{"n_head": 2, "activation": "swiglu", "norm_place": "pre", "rope_fraction": 1.0, "qk_norm": false, "init_std_o": 0.0558, "init_std_down": 0.0643, "lr": 0.0098, "beta1": 0.95, "grad_clip": 2.0, "decay_shape": "linear", "seq_len": 512, "steps": 4140, "dataset": "wikipedia_en"}
Each number is 128 + 32 x the weight over the matrix's rms, rounded and kept within 0 to 255. Layers, rows and columns count from 0. Numbers have three digits each.

# up: layer 4 MLP up, 448x160, rms 0.0641, rows 236-261, columns 80-159
# down: layer 4 MLP down (transposed), 448x160, rms 0.0643, rows 236-260, columns 80-159
# gate: layer 4 MLP gate, 448x160, rms 0.0645, rows 237-261, columns 80-159
up236:119134163114150163128189211162184091125125118125158123149104124119105159112184084142139133106136133167124114132149128133192120126104110168149154142125158124113148107191139137112168121147140128150150110152149166125110115076111188102118131125
down236:154101090159178120145088074114151168154141134180127082113176175168131114159098119137120147143124082106067123089151165182057100106127125172060119095113094133138061116115064125151118129111173126137125100059101107131138119164150146122199103124
gate237:076113146169147117118133171129106086163150122199124122124115110183133096162105114170105142131142116123097141109166145125070173110138152077104146054157129128126098117169108154103110137139123115138127080128134091144154134132105128148113130108
up237:109101169092089117127161105131086132103144119106156045072128117097107110145153109112164155090137119137143125126129158111157112129103116148110079107151075078132102096148158160194101114091117197113082170096131128137064146135108119189106139162
down237:137082112151128154121144110118119140133110202150116104153157127122190173138133093109102123111143093111176122122118113088098070098133093131149159121185125127183136150143167116139112142149161118135154111143158183160131105131085123132095161153
gate238:103080087140107172133134140140126194188102089145155192173120128143159136109218118093135142129064150201159102100137137194060134067208170137115109161131164125097160108136073158072103112044128125152138106140146159134148178092109140118104122123
up238:164174117097155184117162091150073135174147119087087127116164148077179123152123136139129103158113122072116133085192135178139127103161100093149161113134127166151150065179142109139127153135123125108133128140167148108177125067111140086143156152
down238:176147140120118142150096129189150127109128136136133069126145130137150128164114109118133107116083107071139138113116117113225119197069159099208144132083065130140132121132153097184120135091116151177109207100217138153127106073155128114131131090
gate239:143082108138180114175100148103136129155125094161112134115092166112114053122145194173138114138116063152177130176097107119162061111120166093201133144148125079136146085142108154158134144133111095118092139161173199103110134124137106121084175103
up239:018155086145093137160126077100119110161095093140072145135130174010190201095079102123123119176205191130091151081191103076135177152112126081128157098035147158168099140117147088147148049153079175170082105085114087089139182098200130184144171081
down239:069100134152141095180146158063133106202104109159128117139119189070204148145106152165130084142152180093158150112169138089141134124085098132142148152157154117160140116125088158112153104150084206119138138170167142101114131132123185182098133111
gate240:195122095131169102121088114101113109077098135126108181112092126174134138156110120105063147080088156124153120118088178115122131152182118182120131087131206167105190079079164165128171121127120097128140123116172110103159183173090116053125175085
up240:134146134128073073109156082141139134150131089157164130121080114124141095059177128061076130146088147115146104141163129073132137118145169086082139127123149125105149090157121197170133130136130120109142177168168067106120124174128072134136175132
down240:094121182125153176092147123163094099148127076152161120118075127145070171129180115093141169097131123128171115105213113096179108129127143149137102174096182120148089106159139146145079101106115151101131156147174089135128161154160120120103127143
gate241:159165126079136101160076176098175031171109153075161137131130180134117095145057107155107138151132151157067119139108093124123129102136043078131116162154090159145173202171158123178068132149123180128097161160147146131131170138149116173132072128
up241:105083078124128142130139159143171146111151180118162111122152094118100168155116109083155085129172135161147139115115107145132154175124100112155164133115113161113112075079104123163132174153151140076097138116084151213185114174136177132073130109
down241:106109113105101124145107137145123122123158139173146117147095128139115139084125171147109097149172142062151123130120091085144134158121180110165107090143173131093150105149087102144145102142131066121121088156157098172147103093176141116096070111
gate242:088130083068141026193159143098083189138169174171137066055151167122159121126117116128194085107079118093086174118122118170102154125128155150106129130094089083123155151097115102091144069120097114142126118140100133111121154092109165119100126116
up242:134132150129101147153143186149119102134135118150139156148136128118166158089172142101072136104141157094075152155147128110181144156168166122137220088129178150143167150141113110110095188118157121145125152133105109136115157090126193091163139141
down242:111130091116104064183126144072103114139145123164124146111102133128165175104107103136089089112074107099113163111090163156142158112108124120086153155092115096094090135047129156175120076137103121194126123202105154103119135093140174142083098123
gate243:098160082104143116173132157084177172141163169141103135051159124172165092122128132119116150070160116124157102079050071134151121143127116099093168161071126149140158127097133121127137142143129086105119148111108139056152126058131163055156081090
up243:135058108153083110144140131151153077089110131062191164141106101112113169155090131139139123136141094038132139165169156094140059097130082155157196078158143169102127134111091134160131138123159122128146119099118055118167166115157126133124126160
down243:100137151103099093106113140161094060112173108089107129147123145134092153136090081165144136154098152105135151128150156190112152157123131142143101146165098103153147090165118085104090132059134134096107102129119114159161076094101138084080171117
gate244:129110125152127093136142194169033104169162177158153126177117121199110141116140122113093081135129137128148117148120134133145163107104142145173078176173156156107055108215163166146117137151114083128117141149095099155076151121191148152099087121
up244:096100148170089171130133088078124138133133134099107081164152128145094071184133153136172136130103171104123159160119097203075076121171202089053148096159129156146100131082135173179141119127112126111159108074141159147088122101159175155093130128
down244:111164110137107096081094152066167114101175122194067169142116097111130112132209164124130110120153109125065116167148122173143087143158152159076143096161131135095136093163094125153160120153145083162142066063102145152119126119181133144116122146
gate245:130123128134151106118154152148110130126095143177122125204089142136103126191080195103149074130171125124113154144169155129127118105155142178088082120114179148107129129161117143095099122140114136150144106122132123135121170123118150134122169162
up245:113112122161134089127162077174148146126073155134144158115097170165172146157106175143096085167140147132119133110148173147133165114141156159100140135129162079143122160145089146111119082155115151113112086063104113139160125135108148141104098067
down245:116155117114127248118117190100104181123126109097104098114132127114104180126140087108154125048124148141136140143091184133110139102097151115114093108130123122117197172137099076126140151135144109149105092139143104132132077106155043147139106116
gate246:157071151137084156191124140158086181174102071182135096111151136125098077204183133099129122107080144154107148164144143152162124123116167110132052165119156142201138074068143124043133159094126137117111154196133045160104139116145169121132161137
up246:155131161190104106166135157136196091120127185096105055072122190170143146141119116053053152106094090133079146089155187130129105098130166077167150132082172200131103115103141129126135106054115094172139131150189140096134146148108109136149135177
down246:151154104188106106097143133103111181157148102152124190182145152148089104165101127189057059148132111120140099112121132130121125157161142153108148162122122079105103082182140111142130103088136156150151045159198135144120073101176125178101149104
gate247:156146119095131125162172161109113079164104144141106079144118160115132159132108090081123146126123092112097081116140141130143167121171166137164147082060129121125086118082145172087115092127093182143080144101084149072104091169089165106151165040
up247:074116117112088166094140080132116192112146201112125155113172113126139136182147133145136084149161100146069116139181137180169092133145148118126109035152133170131127103134140179115089137202152130160136120100091081130142210131116139157133144137
down247:151092091144145141069102117115131148133101199167148103145216181191123107098134104140143132155134084139088113142116122185154120090142190148160151160148080081141080108134114188104132111149129192179130130145018052121174163128106185108192098118
gate248:077070097106128096129178105118127118132096141141082116136149064081144131180137150129133162101177099096086063073145069134164099137081129090073183137143115072222103076117085116145104171102131137130093126086157187083094144122079084172178117096
up248:119083189134144167125146145138207117107100091177104141099140132129178106108144086068183126154074125139115166148193087115124197086125136096120120219113130144155159150093089146152127158110106082202088121120084066118173134127134152128169174146
down248:051120063111075082144145059144110160116107168113100126142112090135116097153131095125185153093176106120108092089111158090115114182087143086191138127110131063134116072148137127168106135150087148155173132115186172117118149154126103170137152101
gate249:134148131092092131067103096103139134173092100104151113119124157114170111135109107143174143164135111075106111103109102088200145134139171146173092155113133084064070102252131134058129122129115118131120105134097131141046177140166166167097150175
up249:103170127098133056129113171084129112078096114077171169129148163091168131129134157166205206164108098102122134181132144075125065148077093160146120113138072119149114123146142110120132137124121164192113127125153151137092162148201162169151163147
down249:127139157115190092136128228103096148099128065120101134160153147089130137132159118151160154132098116136134109204161139167097087101087108152152178175142108167145135142084119103148143135093094157158118133117132171192131131196130167091207119077
gate250:132150169089125120100097189066129169135122106154074124081118173184128125104102106057067120039129138142116097117142163119125131110138144090146086092096165171157078142099136135122107143116146168125121125080137115065180147154100107163100107143
up250:158119111148155093142055136135145127101156095166085133080150166137200131192121132079101120169167078075115073147113080110112137174228088125141123195162243130182122091155153131109075119131120126093113129076147143032103187129144136142181146148
down250:094176138159174093133025131058126116082073136161108156117126133176190102156113098164165090147088132120141121144111141153107114179222145110141185139121192163173143137090089067092107060209147113127079116079188154073187125097091140194154119129
gate251:152196090144097128154088122254159123104119167146123148123153113141145127125162080137146169132167125175079096125094107137119120106108114151140093120149118114132092160103092111190111167059209133118188086099118128116151127079156123119133114165
up251:156120153172137155123140130180117112095116079135123167112151116131159149080109107140126148121164130176105109138135122157138081085161144112137136107144132091198134180189172142090184129114132119113168114142194107101107154119123136130156141149
down251:129103158110144182140130087156134149115103144149151099167160168113096179205092147122172112149092070129132138099105094158109129130124126138132129155102105093107108144110144119082104098156145142153100157121065123150143120135145118123146105098
gate252:140089170158098170143140129197094096092107105139140157149124142221176110145119122144110162141044181072148122139117156144144152115099075165075134123125153093167134158170114172086146163121145125109099184115090062135090134104097178144118121088
up252:094080171112087133172111087169074112123101187140157144158108175208169099177136111169142122174121101126141115130153178150118110136111098163075084117151133142141150155124092102121136151060117130132086152128094160094093131135152154140145106118
down252:138106135113110137094120098112132181116106108132148133065081180138157083130093084121158152155118132082153105128122120080065127122130082111112114127136106159087122093152109088137170122129128107095130150091166166155053122065131175125194167176
gate253:162072139121131126133131137093146132221130126142150134125184169101159118165141108125141161090110131119175127127124129125163148134139087143171145105103145090142094127130057130067162106193104158133076130145144107078057132121155139086097120143
up253:139183148108123112120151114112165162116143135119148159137145107134181049082128177116151102163139176102143160173107147078085150085146152165104143152156113184097136135130161112144113123113155140126150177083104111137160137109126093148151101075
down253:127150101137058156141099167104119081153112108144125149121069107128068119148157091118148165130164187145156111106124093117116113097112136108107119095152132153139092174182098159080143108155134093103114109135162127070066137150094149163120115168
gate254:122135114074159155132122147166101095112115134112068079140080183138136093154105080133110123147075099169095127100097135145078045088109155100095147237133155117137105131196117161116120105092134112178113149070119171160142037112117090185170102132
up254:120115175156070109092153151112107143098177106131122120122167176143129121154171124133094105098140141131088162111128117156167156088164134129118067077130109050134154140094129136106047056079106144085191120142132146176167145156173161157080178130
down254:183171136140125097140153199133132131111184105116145091107070128132116133166114104082081174084131164190121152093118183108148123116160113177130041134135134095137091049092124173121183123155143168162120136136154135125184160125204094154123159126
gate255:150113120138153084140123129158132097136155138130119106095133136122099064139150152129196146182146076154099131065129132083141125091072123115105139099062119123104195154089171132089095122126089159114174165109148181147092189140142057162142068150
up255:121113135133123111125129163088171182150060097103108136169174136144142161134095091078128115071048136149176141129088066137122144116140125106168150125122128095169103148100108156133124095141116150137138118121108134147126154085153147125111116133
down255:149123091148080161117093133142156091114134161149100141114130151114173112106133180114166123099132161110077164129096139130155103133117145141152144084082214128116149115135087145126118132117074201132156066064064089135106151101153141136127123124
gate256:144146101089161097132142105100136184105143132172061083197134206165113147110120126135136118120099093156085140090126119165132038137096153137102128067149242139178070126095113158103088119068111104141148184115076180114132185109119140177188113121
up256:164189103127163093116126163151142148082158172140124110178204073084201102156121178139183097179138180081129186086094127088061102203066121098145134083113112110165071139187104099086115100145095072122108093101138153146086127147174117110158160147
down256:138170102152140109111144090107112196126094063185150125070181165165120155129166114124116124118113171146108088079071109190140098173166118143141077118104139143132107150134148144149117139110108101105132124125107106129160148134119166119112112115
gate257:140102146148113106163102155193212120127116128111157141086133080091076167075114101113106074099189179109129201109095103138150116122073171098139143120103155085135094131115077108164139183162147142163147118134134113091113088128124126144128132092
up257:082059101081152122153157120161151099105135105144148119132112169163143073104154122126113138168112147134124156126078163088126153132116157108170169148144157166123145091152162129154094119143097109154117139076132116110125152119148126177153209101
down257:144115111122141069077096158103074122099129062146108113205163150096090087111100136147097120114188135124195111126086124129062145101158141095193100116163148061102079102109090105128167156092127150132107134137169161150117129150131097111112083129
gate258:118102089083154164120128147136138123130173161126103137123112152100131171163135187123073197114105138136139165099079133174091108159085100152098124095153079093110130107140112104120155108126155069110143155130124139092062130128141114180109161131
up258:093110177180126125122154150137154138113110131142128108162088153051152109145097165136121142117149117167148122107143164121109116108169157157132119103149111078110089103096109130132106080156094136187101119118135166054125118137106146115095114140
down258:105077103129093119134113129113103126112127194129108169137120117112136136121073138084117125138168089101150164132120141123179160149151078074147111089134084094130164148157147132092134090108110129102127128165136112154074118131074111203135143112
gate259:138148121141156126125150140124145172112117105062165113158204137120134087150141096095147136133157138107135155092123141123120120119092171143099170091115116085172114123116174150068127167216140137138091102103139074163172134139151156100122127129
up259:092140160142138195168155124101179152124119073127116139128098133125107125154131141130127113106145147155107088120111145121214100115138121110152129116163112214139166133107078119185154143138129133150131161081122148125191199107065134105158101153
down259:156123090127135136142084104128117124117115155106205101172182128125158111166145122169096106127137039080142152130122137080094172154126164173117170108152108062122089101139186195061129103125148173133109115166143069158165099175148150156112150141
gate260:178106113153130175105160151135085092152123194117104129077133126167150161123169101084103174083125149112141156183119140173174138128117146122076115120130133117144188200029207099109173146099084096116133149153151130209178106131140111156115160129
up260:135140114134123064114140122194154090174166079162139094144109139162128089081090092139128110096136086154114113172123086168108119109109129097146129099199112133164198109111128216119155108092155182128154145170134067177165136116097059101145176139
down260:104108166105140112122176146105102088156102139118129076117133144097132087144177136163150103120170173118183120172142147173191133093100145124139125096195146026132168159078087160133104143049135097153079138172108134149142151180092106154168088123
gate261:118100157127151105108126084121143126126096137155118156084128156115198085111097188123144110196138116080120169137123134121105156156151046122155077213123151145084096170130167076109090099140157115109092102126145152070111093132155163092092132198
up261:108175121135196148153184141126140125150167136092141152107104137129103097137155062136146135073146112158112106156073111122160113145128186147137152152108044121149103098102055123188134154154142160119116094158102131131120131087111065154116138107